config.yaml
init_std_up: 0.0355
beta1: 0.95
batch_tokens: 65536
Each number is 128 + 32 x the weight over the matrix's rms, rounded and kept within 0 to 255. Layers, rows and columns count from 0. Numbers have three digits each.

# layer 9 attention value, 768x768, rms 0.12, rows 384-447, columns 0-95
120133138124171102165091108141163103149078091127136155088125094105065183132124191108146081096096155101126092157120120167055075151160107171141160197141148090046085125125146146088138053098066148140086131143166114121127096116095160168153080102120137175097158120159120106234118102109111137070
166092111114140105153108118133057113062124136105104060115168113140175108094126123146097179097134160081074156089095184145091133124069089102118080154211123143152108146136088171099191213166102118174094076125092149111175111121104103145185076215220143106116119207165089130152076177112106152189
095107131165125136105138137099165182154141114144137103117088066097109119160086189201088140124136130132132108159106144069071125145147178165107207145107142120094123110116128117078134106154091177168153155097141105138083178153094127106144155108147178117133140102129071085136168113168095050094
156181138124176080146147064134099178127149136124116136129143162115146109157108125129150172139105122124162124122099165098082170154133153108116117104117105124127176123149160115154165169106139148106142108113160145090143071113132210144109142192150155113115165122135149130157142122153133130196
154153123124122116148142099104154148153119122113058178198085193066164103078133098165117120180082162064163155158093135141133135041132140120150162119106180140082102177083160107215127127208123158129142168163164053122124109110081114146144225186108151193131201137098165110071093099125176165172
128090137104108115156099201122119043132113061149129125107094130122072097167128175105138122131210190154118085123163105120134115160126136106135134162134135150146035093145122133111143114135139158068130114151181192073147155172135124119127143126199128148128104057106150129153127112083155108111
110093138086146120124122198106121143124202125083119074097214115115157178204158163132113173097092158130114135143106150083141126132088062151165093140120143175147147123149087069093142171159148092031080149144135086169128097084170138122133147165119116117082131080156115110150087122151114146079
141098124118128096080077092138179109081126159131093092217140130167149165090093142106144115101103113131116177111127121106131125147080127163118111120140117141114087104082144132102112158122123136162159151112136159130123171120124076146190094158171115084148145127174156127159092156080164081139
208182125158189123162163125080128131129149117156152169153088143143117175100174148159099146132144154124129210131109138069080130105106091118196179182124195141062089163125143122109079118115178144138124103145154127100139122180137142140100135167109155118139178120089134159082072129138112145135
130080162138109150123162152127125111160116132162124139163128136100162152130093126107128094131143134177103185142135127146084155125104072089174142131117186101129050151134132151112092178126171124120178095109106115129128192184108157081155171150142118152150117146190130197150106154136119125171
135147062142125179104113122107108199145115118122140119121130126139132087132053143104155125142126150103140151130200140123123156104102115136145133081136100151134100156065138147098148117083097110153113178117125153065125112172088109136162099112142194103097108105110175184058052173123104119198
169118144179123121136168132149182142170112126096134121140053187159163138176149108113124190131131114118142143126190161135155106104180104162138189134067131152120136137087137128133097095132106124130101150125160118168115133159114131104144146100132119132105142097164082101055197138138105161145
096123137160221128114148126117162122129135141134116118131112120096092150135164130115168123133117169170143175140107204159128136121120184160149163126151139135104157123145108140096143120162102104097115113129147134102095125193133141124144107151105129160093136068173071126154084179112136116124
043145183113157186150130159167134053129106122149191072133116098085122169126200140134132122054141167155115115094110140120132161080142113130068164142117118117139169115110086151072143213080136092122136127099100081133117148162145115109112081188144099057097138122117070105136132073100090110127
108157204087140183120100160139126153122138116147094113120095114084087131131139131182109144192082128116167117131100114195096115097150168085094185119079168133053118142113132173142120089134167059177186168109181078111107129156125160207104117170109098106085119215168132100101170185087129129096
168148154140086086129066072113089054112153139191134152071104180143073133095145114113152110110117127134128054129138153138195152169185144147147147060127143065071139127176117094111086132126202158184103179119119167110121160172138081153118113177133116116156083056116102117137155138144174107106
147029111163083102101154151090142135107077139105097145129087125062160093099162176092060115084161112132143206097124162138118186103085094123151156118146125142158176128121152141135153125129153115170140148162096209092145139083141073114118075130158134108092160143191138118147124104045044159093
154113192117138100092118084112149104063157164119089132112082192139091154094097153146088135124163153135126091185124146112109108142075172136139092135121191071134129143123160171141126120165116120122127123102147146128119105097141119168167178115142124149148086126168138112113106131127199120131
108133127081121114130129108126121108115115106098129098199149138098110125081082124099131113142093101079123160063132096154119169104147167078080168118083073123150083116120122071136125142126089130072143134138109182126163109122151120137104113128134111083115116165157134173094170174151081119152
158134134198173161118075143157201181170165076116131097147112125125081060127152152163088118123146139139153156157156190139040162090133119122153144055096131080131089128118139091102146130093107196173143150118133102156228085150158096131119096092070134070087145118117137128057116088097125178138
140136095123078141128116159100118124081174094181121146050104128150137152153141148088144108110202132148134095172122157141187133150081105126092096132111104181111108171189096137114121151135148128144167132152142108163121096111120116064164116100143151091143094150085102136149133149166151121115
110142063159135118156154152144149113107096127130163152092103152169134142166200156147102123161121131134153183144167158163117179119071115111097118129133157086112058132114133118161101109095054114105113081122069099139138122129103138143181125105061133153096157148142092122123153118141178133134
129085080119159132124115173161177079146163170140121178139152127126080185119087099255176060133084118105157110188144137073144140140125123087131183109050096141073128114128096175147102112160092099124142120181125145175138129132091118170153114109107117193122132136112204092129153155147151125130
078124149103139163069138147158110120111085136105106152089104149149071127093116119072185152135105139130091083196127095111146129145092109148159171141208103092061105047125117107134111114095158154153164124129128137154113123119169136128149146152131142116137129120094130121088123114126146110185
107063178119143154132104103089142135146124077133112128138106076127092122131134127132143128087071196136135083126134162181143154192103111130122107140098156108099081120117144128105093145177140105142104168197144156096140100168113148181113091106142103155137134169165098136128083123152124090123
109113136115116188154076146110101191120128100131154105179147159078150098093140114116129114143099125087171052111043178063105155147163133152105156072165111160162099091097146120140130147130107164061069050150116149121095121120120115092155137123066111106133129110093134146129136136140109127136
153086108097146104112147152133129163079094097110107090137143117142098120096127106133111075141135089148131121149148159139142117130075161100101114141114114109145109140106123153115090098117130087118083197080151166104134154092141087189091118181151195115158117096094098123134116105152130164099
102126104086114112178129120080108140123132148148125147101122103054149108147090133070106111159146140060163177165102145177076096151105123087130106127118174149143127136106170101161136118183120102144104080154090223138207133075154203100100121142061162111128145145078138118172136140088152145098
030127158130169126097086109130164157137164129113121094133157087068171067130118192166086127137140119137148095194087163144085095128138122157135171176136105159063141182125149118103122173065106177137084124121124124134168132113140208177087100176101120162116117155154089102083160115140097098112
136123119114093079163095078152108197123123128090140089120135060092178129097063141141194148142188173111108085139160102094138140171169149151118118083118166220163156132127109052083156113163108129153121106155093180083159111112080127186134127142134151154113163128106097187171115147201152129114
123102094105135149161150114163164146123112112125092118130107148169110101107103107093096090104103147071140100105176104093066119103150092128117132061186168191186091128042141049161080190129080182093141088176132108167048127127186114106121104134109147202130162170105115096123136140104135133108
142158147166123186086160134124098165182102150122125108100161156145060095159139135162142128073133145094131105088089159106170124126142109132121201110159086127166159156076135081111171142152176114131128168073193065123132151137172143089077048165149093124079133072117152143127101129053151155146
171148147103099066118062126129164110125114103154163127129161154118180139142143097188053147197094071154059092144124137159147166131111137121139070130148136159141088087117134140154115138138106128129128105121122134109148129112123141137029152104129098133116099136124115127217116107092108105126
145071139105106151114183078153145151141110129199079134182114150079125121146138135087123161144150131107159155123105111137086091146117117067145140087118138146114112095220124156148139059146082172136122052161101144112136137150068092073147109100092199159181158150159094187120101135159137119158
123165071119150099135101148091122158141136099144129177173200150141079127148110069159119097137117177127146133131116123142147034120176128117172093171134100129096085149119133142171148130171174153086117139084159119115199109149141162166082124161094154142094131117090153144050148074114115129163
117138159194125125179174100171124130104131152179164186135146072106122107131151153116154028154187136134127095149128098096133122095164140095065126153154188059097110136103165148099178149146139113179153156093163118161153157162155165110105196151113108082095048107141136073153124118147159099098
106120133109126106132177119095138156046114084123112151150113133124107135085138123104126158175201176147185131090135106172119177144092117111154100154135078137110107079131139154113114133114107060146106121188141130069120128135115136134121118107106154111187131096146091177109171107141111093194
117136152133118124188144138140144186117111038175131133156071151078129066109114129156142133152074096143097085199121134135104105105106073148129111156118142112124113206084146142135158057120122136080106166163121141118167132062116091156084098131145152136153037114112186104037100097097140145126
137119161126131128142140126101116148154158109099115108144121156149155138133152165172183153120113086140097070074095175148130099161139166093142197191134155084143152083156163137131144096124131094086149081095113168130102168156147129126135119088174130201119142124126184107172146081105062113150
159139089140166092069126106128091146231120130155118099161157160168116066081122150119140097093095081105175099056104153106214109075142107155102109177092156116122144133073141146147098109142167114088087125127108168129110141138133091172165131164108083165128106126104119098132107133120133160154
171120099116059126153093114145131144150137105153105206150133162135130136091157158092118164133153134161182137152108131162151127107162123100134114103158102117165145171110143139179148094116129100129168141135117109157114119094105109073065152072122136135204100145160115141095122122137120194128
145109075150078164140101116157138112134117174099167155117166137121100154098102160148101155102169168127107153112136139108133122143112078128093093152098153126182148116140094131102110133124121129175136145135136184145113089148099157092126164125136172191113133082154111174148112060159114148099
106149100141165097128140095154173145100120197123114156140151151151114129208161128183161110123115156123120118200121162111121147141163051168155102063179144127146099094139073157187120126160132171116081129088160116060084113186115183134117135132119152153153168135132086061079109131134178113134
090134158125159150099144063058095127122110099130130116170100085091119149113125151090134100094195049137106091118165084133145126154113090153106126180124145107096177108128100114144138085094168184093082195071073163110149192145120094100228137138200136076107151139096136096079113129048050125078
095163118065053156104089136103085123108103122156150106131128088124172127075084179122120096145217094143082174106079095165189134110132163123112097159173123126121174132163069115083223092120146160157167123135065154115129219106110152109101107117196146115222178131095169177171141105085101146106
147080177177084137141175093114127096087176130134132157145111151125182121128164133116133087078120153129143120197127140075125143098050076092079126161123075111088115120132133147171143155085164135095107107161148187134137136104160086163097106123122164124095124107108138089159179078124124127130
123118146178173144141157124124156143126138156124151121096113118162112102127094143140095128101073142091154146092157140116084169117203073184140204114100135109130101159115123114140115125132114125167141124133112131141102093127190144159105162141121120191075118179172127095108165086179103106124
150135091103154131139166166104132114192125104163113121097116162084102120160137153130124105125184113054176065166149166089134137084201130139127126153106097133062165158114156111119127104153141073147171138149111079136136194140105130115088114077137145152099210089120130104103114129112173088066
144172071129119113153120110133185201142155106126098134105114150165150058078110115125116090138099137130145123113097088108072154054153164103186179112155087121096066147121158119100106128154136141171085090151110078080176125112179112131118149095116150143123149167118168157105118114182138188095
124142104150130105128143166129108101194121121149160146159089136144090132153178103094160129136119080116108114152171122114163167170167097156137122141090159169158128102094111141131184119151174122125095096103140148064160129159131075119108179140139156146110087100160138111132099121094123111161
139183137115102123141105195111111130136149069076116145146115100084177122136152176139113150129134149128120144156121127106090141156149142127145154129109138079162111124121103059141175115111116141151134139129159115107171143103066140108100145126102166135090100094043145136143098152111129129094
085125159152175152123118095132175149115090146120123079122141107213129112160119111166121145128068156110151142131119093172144168132128167125161137115232201147163150119145143119109082141167139117126083133096181107107108122200101140137066154089170142142111157124144109148178091178127159062138
082151082111154182173152175118142131086096144169084093090126114088136151161112135099095134172128186109176070110124098126112121121123155110138104146072130121175146140150133149132087136160046094151157172199094173136137147113153156139177120158105166170090130087167124099121173068117129040134
089225094127095134165079136075114168163163174100162145161082125098084156127193200055095115125216082153126147126115103126166164166115130091107092127096096128116160077146114113089155159097109098077127118090067152119085131121176114141146073142155073141134148105147134147166109189130069066130
092118120149152104101170080096104126116121096186129106093095154146181071150125182059138129174089092109158111151120087162113200056136145170136130107093107100123115172089156137140135106055091199163116194162119184147094113142111147175113155119053136133129063136121172096033137180118106140109
145108138162093171121110089134109123074079128125164126146131089151156166146107155136165147157142111120104145116071120058183124117145067156125136127134144078163116152159089107142130125122154121134109132061160144169174155120133112135140148104149059155112138117146163128089120147158128084121
112148122107131128140113074083180132132139137113153159105094134124138095137121080085163152112150087162163125113147183175102160141107099108125106117134120137164146108103125122151047159170199140091133130090120163132123135100173132154148121125069161154111115109146174140095126102152115150145
048139115089093113081130121101143147135126149134156169157151102119136126147119063111139144178149113064162094143170119150069131104112121135140101104071066109116103140142077091126103147178147145089150114117134122132110122064147165107154135113093076139136118095165174104061121111121129138136
154176157118109125118141088183109138114143168146128107128143182206143159099183123145172164076140157115119103108137126097132085122196112127141172121136109098154116092168175150152167114152120114042152125134161042112109095138112127138151078149169087127106106165119060125088166172140181066122
020169112121142148121166100115150114019053089133154177149119073149132142197132113045115160144086113110104137188128125161146120145101211133084135096112108138111171125089137158090162117104158100174127107130123128106131154082143103095101085098134185107125121108119145114119101179114146149120
139084118106152196131101084087138120116092084122144112112123156116040093128108131076123186146105183206103097067177110111115132099115166126109116126100091166079130091122099118101116147107101107139135119150149110104102151108122075109161215115163129107099174090122098186113134126119166070105
118106126095082145110146078170120191120121129218117161142127155124162140088137104087163120172124053187150122163086146163114112081086110191106096115161119117141057162132069129117123111167158161128174155111124095121031150132121151135096163134125154140137097140163180136105152054134134127119
145182154160140152121121110116151149163117100112131147118033157132124136080191072138099085167105132108141151098162115122085163134148144148136087158166096144160187103115138119096157144117155166086164078099134161125123127122183179110080097155160151161124129085203061162099140155112093214130
118153099113139165111111164142118130085103082061099116099077133121127145088089072121126160175078071156163118086102184119124104107104103152188121159165062148099164151176146131047061136200173121134087178108163148135133099100162075111193134132117070103148093097110122102156161088136164091118
# layer 9 attention output (transposed), 768x768, rms 0.0984, rows 384-447, columns 0-95
133107116112122165111176169061083128168144169184097102123154117152176114176125075124113152171086146173136178097158154122113091107132156099063135088103155071190165168132120130150138154156186124110117119145140135133074114150158117100095156148127154146180139106131136165135155168113117119199
077088126098173137106134169120194136141084147175163183174052113135121081154166154145155086179116107119166125113158097137151124129134092134140157066118144066083145112118180080119116055095139159113104115162160105150101122101144114149078174090098121134171140137118133119156165119083117128085
116134123075164166172125132185089103146158159130133132087098149158116153069093081131146102070145143125124118108158151157173115129162116112127132117113185111091134165143160171191137147089167090068095154140144128094162137134117104095124129154103134112144123088127173131139132153098165107115
106061160098137162074102158152178073095153156139138117154116123121079123088116129118154127150120098140151123138152121100138103130150109119115135148100163124132126156109065119112039105123104150149107162131104150131144134130134055126137140110104051119157127112106082150091093130174154152104
128123126198094130099153095161112157075137080110126114156189080172107140104096145166159078126116089112072150096194181097124140154090120116107108126128079124105091044157068152082112123146140156140157133154141187071123180149089155125093109098108133108149098136091145159080138158167102097110
114126083143159099091146100147124149142133172097169147111122112089197134148165113147159078122069116144125181123079125150117163102081178146138123128153148136094217165136135138111083120124094057144120124086124061143118115106109153137139190108117114118124141177161077079145150143135130100147
170135151174125158134139119100113140064046117162136170155128129179152094093104133103106122122164128155112112138119097140103097117163156118124141086092126084177137134076117154137164163121112140188126091113134155116076183141149119156161100096152110139121125123146127167160146154131126110133
134146060145095127160163153173077133138109150100155138088121168123094112147177152122103123132140142109136094104134100170123148124142121108128099112147162131152164156105145138103132097082139111153119132118121155098158122109148168117112151138105089163131095143113118120094154109190102125147
047114111116149129112117119175137107156102145133085109098151094138142095147099114205192113124121106120131112133145160145144107161113108105122068113101077142180132047117133114136135158141134103147151157095161098136108109061124153162147149122073167120130162107128131117136136133128131094118
160180150142195100087072126138163108117129151109082123133160099125145136122141133110147118142139117060183087145116136175143112148127189144080120137084128108085183134086131153159174078123108143134117113141110119131152161128095123149113162112146095115202123125111126061137127111116175129168
088100172155093124165168117130145108104139116177147154111118086097113146123171115156084072111109068156108045124092098108108174137116108136113111128122100129134130145160121138155129166129193160058123143184147118176087114104173145198102114116072065143173163146124091087148125080121151139123
100119136192122111095132089167049124093143184118171155111101128094073196142154153167115073165143148140087157134088162141069095123135135119118176136139127106110129094110111131181151160163138129085116155102119160106191123103157171173078152157150180118099084162130183116129118147144134130066
128120114114116144138150162110103166138134109163126143119149097186127103140054132167142142108100127077112101137165121103093144139127092110120139113114130168115106190118122133130150146132139171120116156164118111102097123104134110115113109175161130086170102138087164123118142115138121121149
200165116120123095131165092093140139162162103084109179049086110177148095143157167114141147112075118120135157122150138083119125139106133101176102123154163118169113180126155116169154124143093127131038087172110132100122085161157101113093116075118136158083127112132165138129106116126136115110
159149115140128125163151153127118080080137118061138136128100129169185115097135098129150124104132163139119139157112110100136122119162085161105107141135138140137168104126107072160080151152107154110089096112108097064149170173142119141148094081133143180154116112116138137075106085124101161139
099159152122155134096160168164128199124099107122117114136076108128140147142119120161111150152145108211144158149126093159107074089132108122111126170192121235155177104110145088161167139129131111134114122125132106139156093093147171145148123063129129119124127158100105129121121056116073134128
102130109135151081155118149145112047123162098117156083103113096152108141125164079146126149160099090111092083122116106160195068133113115156140130080142165126139119159176074096144092124106121105140087118135147104126097155141136198117160190148117138126188165087094139168123087124142161086108
107116117128065131111123151119115174123114140085189108110114072139141154149128113137207146134147076136144115102103132123163130137155103115112115175107131176115134097127098132086166139114129122112127139164088114105138155151125123128139118174155131127170171157110142190156124110128084159140
102131166185130125162151134114145126112113120150106156097127122121115115148124136129146109081116100124102146129131187164110128132127116167194154150140172132115131127171142198089137152156164142167089158116136172077123144108104086129175147120119132106107094081124169103171102084122130152097
131155129076141082138195131136073105148073146164157140117124149163177127127148093125149093143104100128113118136109107147171140165141119136088147137143115152105109057139126120138146184189132097163147118144145154118068153086125189209176133150095125166148110119106063105126143162118090158063
124090195104145121113125138152095149179067152073131151130121169092128106145109106111113134153062109163071174122079131089104147083179149160086115139130151122180144105117132109106108091103136152178107054133116116099143165094145148148124109115118144248105177137184165101159200074140133134196
141124146115139136114090097121140128151145092133083128179177116093112124125116136135163158127124147126093083141126112134149109128200164147137149160131093108115155102174111140095147126141224126155149141208150122144118171134141145104094109178079157138136083141119147144134094147174116100143
166080164111123124134100077056106142140183130113123097171151184149122097117162171074087158154180124155144160135114118161104123143166094182119104136173186101096127082114155098119097135136179124096118180077157131160102136130111108077120124157126093103124112142148049160145102104097116139179
183093077150093147140163136095136134123128104113173112131154099086183135137126130141105116123115113156134135064084142091103146119184138132094096088107159118197145149155168164123155150126151101099157163165060114078171161139153098145107091120088169151119136193112122127160140126168117112081
145173116102145135103173123166118127136103129141199132105144161158102158121135165154137104087159082133134152165103132151148163138160130136107154163169134140112133106126148109126151176039121131138120065107147090149135128103172100152120165137129175034114088146160104127137168091090142113132
137140127146164121134146113158158125056118185102099152104079081143093143166123159135063114169188105115171100129188097132106134176112127160071145138115122063120156132169118172114113127151157105169164197157170138144097210141171106145143126142155137161128119168105078076126095137114143100116
104184130161120164121115168132157103114138197156092097176090146064172150118166163111153135146128141105136162132118079131093082148107096160156166157133093089097159131101154097176152148160180145099181106100053117145098070124170141092135195101108090115123128128146120148081135103124085128138
133173185103110081070145153155165089102114104126064111151145159141109128105123112156132152158143106141119091067175140119157099120161138175126162125144122132117162142154144201082159112116155115141112184133158080092110150139084057188132158150124129145121110124165141124111135114195067118176
176137123129181141167138160095106091132116127106091117104106159183111165172138097099176155132143135101152154116174119133071116165134115109133145124106107103138160090141089159171135016119167085107189159149150163170109083132094112106121111163123148078130127110091122163102162128110131148114
123124131138133166153135179158128097159099162124130170140137150164069140127147159142104104154112107085116126074104105115101122070094178094126164116165095133127145130131138152129076159174080106133106094113140131158086127146152110093090098130145072110139120101134124087154119115104055103137
123133169136107068106112151167126085108119054118170112132120130073111168108165177175137117135130148140123127164070169132162064164119176116133151159114094093100151119186129126113114110131128096114085171138149094153145131143127105118120089153098088110100134086109120131128078177118123150152
137117081048131061157131065147117100148108105124160137135117130129170155095167161097099121151151113146105150182134080144089157166136109096139108124131158188084096105135122155116053131141018117144177133134133147088112089116121097160169150098138137102147115153103101142107099136125059175101
081159151139115119145175121095096096177088173087131163107142101123059161118109154085189075077205131112126091097124128186145068145154150200120173140177147037118161129128136080113129087147131141150127127121122176128157101103109109098162088138114089096141068127113142087087121138133154148116
071152137170114122162066109069114124073127140146161136159116137095162110105116096179136058067124065163068169124194115195107133123135089127141089130130086116120108153047142118127161117114188110170139158153135065088082085125092157101072148149139114141147127133114143145123136159085149106158
102138153204138178103144108089101082148131193110131081114078166134126157110133143156126187156165137137127106145160166117125142144096133124114133099109146086111136125105141137141113157076114124127152151177080129155100130154080158136154133147151098117147153129156137081207096176135084131143
161145092100105120079068122086083103115108110070140097095105174136108166130151141133101189128135164140134195161147123092134132146139149146131059127122131151125138111088166101172059129091154148070146153101138135124130087086077150147115048091149133124100176144129151174136122133136134164137
103160160157161138168082110117160097179100123180096132114119054069163164137152152164148117091137090119123137128134187189163148116155124070112117130163128122119108146117133097115201138097122174169154123120121140125102204112120106107099110098151106117112107133112185117164114173107197133083
136121125148105132056126107124077117144141193073161111161158089085206140187112113128129117111114134112161126082141155139126123135148125169099120106070160165132105093176139127098120138184078108149153127105119128085125129126069136198111097126101101172126138099105113109145105145137132109151
135145152155091093075103147178128129096131102193152209109175120108099130155118094092124149098105179100146121120125052121131133123145094137077113137147125140143100128103150148118141152143134131151127162163150135196121142121157070146137139147080147087132133093126127219097130117140104107107
144073153149080103150167110139109156079152122056134159088129129118120135095098074074127187102109154154133112170129148067165141113082116130061101094160102173107096120192189155108148149175117108122191164115137140125177098104135106177071074152147161091103147117089133147145130095076103132071
115115173098127162158101156089142121094127152113170068107155118130118124142094136118148134111131088152081098097133141091136173137111136153129104123083168162097106071167093127065187188122116135166141123168127122077161077144120164125145089144135159123114132112153128143138144127104079103158
139155096169108114142127116080137168117084116158083100105166078172117061141125169103114102135114134113156109123092106137162126131120152126152154099121126147114113121152144107123125092147119134084078166129100096088124126166180130059170076123120125109140123157096144127144132121120117155173
149129105134152175151177104106127135196109117131117166126099061104170108136121082087175130156147126052112122119141121167123104135089149107104151160094137132126144145116075124119166139122146130147144164197112083158161131112160128106150134126097135145135132128118154137184155136146103131121
142131074124084100149173201165098130126144133125103175107155145140148107150144095106111143120114172138162148103133158120152134086125155132194154086168105129135105174126138133129117136141140074126123117122167099175111100105146093183078082108045091144143093095146138144191117172165187135110
160090134154151108141143108170119141165170141129169151106110178176131123100171121082167144155038134142106083135117111104140133139110098202130145123138160160139151122086152155139102127181143123112112133155192095191110116161090124116139116111116153087123118070138113091150110091073168125183
094144122105154135131141142102146143134067106157118124081130145118089121080106113128135154123157144121137155085119129177109139167205190128139128159118139087161103146106126122164131112102105092149101148107095132069167052144116133147150140105145058095184150156153094154163065167149157121097
157133083114113106153108133124093107158142124057079102142165095102118082152200104103155151095158138107125107142118154148147097167058148117094077150180118102150121053128079113106121177111088162109147178128167107131141113147112087165167070119128129069100174098100125100140078131108167119137
125127129134118143128117098198134179098114118157140147114135141174171184175114114162092134134045157211101151129144159057101146145104121134147155108136131146113098126161108142167105131092159121089141148168141122103147107133064102149171090197109132133131090140109085158141148113155125160173
137195187094144142150179152133086080154090133164122112149119150108154111153085106123112111189140094124105103150146153093113116157162101122069071146114114138122139129110078137131150167119091081138110128150097165113116087139118169128117103152097108076101114109134111059111109137125098151131
100138111101153143180112093103126156136109126117120101049152097160160132160111142092108144144122146174135104125100122146136118156118113095114124136162139076153086132170104135078094112113125114125152125099148146199137144138145172136135053084090122108126212184081125077136145083109111111114
140127100149139116120143115113129137076053191149178124094092119088129167102178105138138144152074122131141145131116171170166137143155107134159157133144106142123106115125174154098113114119125099135132135144081090103105143099144105123116101102132169146133126057131137169109137119162091135144
133156110119124140124148130107142118123134151139103158139107117093142130120148137114155141131136122104130162096145164115096129154127089167134090142085097108069073177122128112180138147145058115144208097160072133158114158099104124151214101115132096149136120155126124126075112082115105182143
156127148159127136146122116172120151146135090126176139152140163124174112114078131150127089134138112177093164129112164109106123134138076129170177101141103122130125126119129089174131143113184137128113138126112126143135109166138088083143102139151119117181133136119175137140109172163160206172
168105153121164092105110137191141117101166098172174131075104123142180116123106100153163126097080151116134094166124123162125132087126106153172172140130130158111095136148145149134113117102110196126123130144167138117154127064118094149136172124162162104155121176096164113133105103110137182085
169111147122133148148108178134174086133113150113098143106149132121112177126159112123125149099089139147114115136084160102148123126073128143135153192139136162160131103149112085079123155194114098103133099135097123169117112126118096163141109156109126134115164144092114162153132058171133135145
111156073102138040105136136091118125056124093125081119143169178145113133115121123089139101087038111140134097118149136105098152147118178179114128115133134118143093161092109099107093150102145171133113135160088143177156136125063133123152120167121151101172067137091128155179070119133176123126
173163156181114133131160144180115131127156122152087129183144151098104171144111121117148158150063152142104162139127110131145128133133165152142156100142173106112109119170131124119155125083100147144135086132070084161166206184109177150152122152121139095164132147059074162135081122174131150110
174115109169105115117105125098107172086148134137116132145100174144137126113145160115106081114123113148135090136158116128145084147167155116149149116145081139096104144109125190168135150098082138120119163149128104144202125190104126168118150161143104097091123074123104129146128095161148149124
162059089118122123123103098090130154151081117108129149119114108106113177154077163157119071143129134130104124172165169158104108088116124114116079141123083142155128139124104124160076143163152134149119097172090167161158162130104174111105131123099149157140168113140146138158134074110115164155
179123199106099132098106155152113147170152086138102116170083145096114107131132188178132130086128138158104163102147159206113136127103072126180137138180137121142122153145181068136106128099102087137119119129150099167091127135111144096115144086115158159107083177133164089123173089147120098147
090185094126133088118088132155090126142124162171090109197112114175153144126108112103132108049154083129117137141085140120161210153113097084173134115124125154151140110113126175169120125156165149136122109137141140169094151087066162156132104114161146133132126146131131126127179137116067131109
113164150158158153165131090099096116124152150100112117123133087126102134085151185151125111101123147078077159150089096103166172102155142111111141161059144120074172167149171132143138118069141104109116158173132141133188109118121106109101117138104124115129144128076078137139082165138169098176
100153110164158088129152164100124132119138139150114091135137140133124102116105163163143155073141149119179063157111107144117056099110085119103152081140134134177103091150123102163118129123137122143091143155110068132105100121070081169163065122076110068115090110059189072133105104117155083161
109097093109060141147131132117149149162134141136144170156218125136154133098104132134129081107143158092101100154138109140124124152103132107111134160179178129142124155060122132183148141051114138152141112156152107085125138162100164096165143099155180123101127178114065157122144187135124118143
# layer 9 attention query, 768x768, rms 0.113, rows 448-456, columns 0-95
060133118067084160105070150110101182100127180092156129197134126067157100104114100103117130136126115144131079056136107156154128138178142077121133111131154162063149189140192129131102103201164127125159155142161093094185115143105107098155154082155144135132110114124093178165083159126122152115
163135131153121080116151097124193158159142115146100144203153157122114113132138146128079100152138146124152155132119140140131119070145137138123122142138138110095054127119137124136144134095105098153145130138091161113124180142152102107047140135112118162095176112123098071105162147150164061143
165087155166058062179090104124128164142125172098135113176159100166128112132177104168130152117199115148136190140118135161112159067149076120125146111131098189147093101127114093139168139113175076080106134075113188145195140106155119094171131123160108123081100154125136126122116143152145117159
153119147115189140122061091123125098120119090069105147109135114100098092118148121118118070095137126117116098179132139162143132146121157146193143150117176139123145139111143116167108100154149086167172086083123103163133094071157143211133126168115093102152093097083149112136198083127114187178
101208161155117116066097103132106128073104187121152090129136099114163127083151163080106076077097157156101130144130100114139164118139115100149116146137143093101175181112124108124114121152140130113168105152142138101115167143155190147144157118127147191060083161139137133102102138117110141202
113202086153121117091141135135113120074139137141111105173106151046180102151100160094149152174107117114121056120158138122166113140146092098109183151125106163133116176134160100173130097135123124078110121129101078126132137159099124097153189139060127105148118097073140124109110141153127124161
121089120140104155157102089095182143084104130080172138105137147089136114119108136103188127133156089172100112116138084134158174136157117143122118116130096137105107114117200110081139155170149163125139115154135104143192122147092216094136127152138141090166051165087112155095140128133108136134
140110128147085188163097130125143043139149180103116118104177114067211175104168112148144128106139157102124105161180120108077131172162131173115079131096108127154183094156121161096152180185107139125196142127160140150183152227173085172119098105097091101088098210178141151146110082079093166103
137122115190158101158108134159107165126141098105149121156167121148155136119132111099126118110095121098139074144117172164103190146123146129114196058119123103141139121126109099133150200129145127146104111206116094163155108146125078154094179091109174106119110115148156117136152106139143163100
# layer 9 attention key, 768x768, rms 0.106, rows 448-455, columns 0-95
128118149120080115104122155122079126129113108107182141114098129097144149159115146077131130140077108108169166108123117132142115077136130082074146111132111147148107136166138156145065116133130117113130112131149233112135116121145151102101161110135111132102116126123168147100116108106151093072
121173099090100177129053166146114129106129139093187098122143128125139132181095110080127070167101090104138111127125127195186190146100136126113065135174185104106113099099114132168187143153181099106110123149170071141141063078146129121118073167145108162148138147184137114133110232167125138102
124088181123084144130112135128144141091136118121084136136191039123144166129117121147099131187133095167240159150112121137085165136141043110124184185145196068136109123119122103094166098185176088123181139115130155139143079118135163128125143127158047130153108128112085114131112181147180115087
090142105139142115180106163159112096134166079119128112112136072128046076153125148158154128052109165137113163127172123135183108091075113134147095126144093164167178122111118141075076124143137141114132105196094124139119123075172106117118073124110136093108062133139173138132128101109130127130
131084163109117122133101133138154124138096091144118143093124120153187153120127137065162176114106089136137127137153129163142157067144156178118155170167105102139156078125140100109122137059108133120115100124146085103148135127096164157141067103080145164120123140123141141195124195114124164096
086158093107116104140112100180158118145137111094133139170130138146099096126093157115156144176127100102159089156093142081131143123125112216099117122112139128099099138139145128112160128143093126123162121145119120152137099111090120136097109100145132111110178117117130160080129113153129091089
144064106150151105109111075176069113124151143148086097142155112107122106104137098125132116106167115096105112110167136139101061125144128102138168154146193103126163115170123162071112140160150098182126090139157123116115115119162186132076157188073156187077146135098111111148121113111191094123
120097148165127089104174060063146152149150189200076093173070149122094103162121091052144148102064196115112145158136156143126093153084097153095124104164128095127125121161094155111148172146105136145100082181128121157132119203103132105153155116188140155184110118145164130128171123054095087128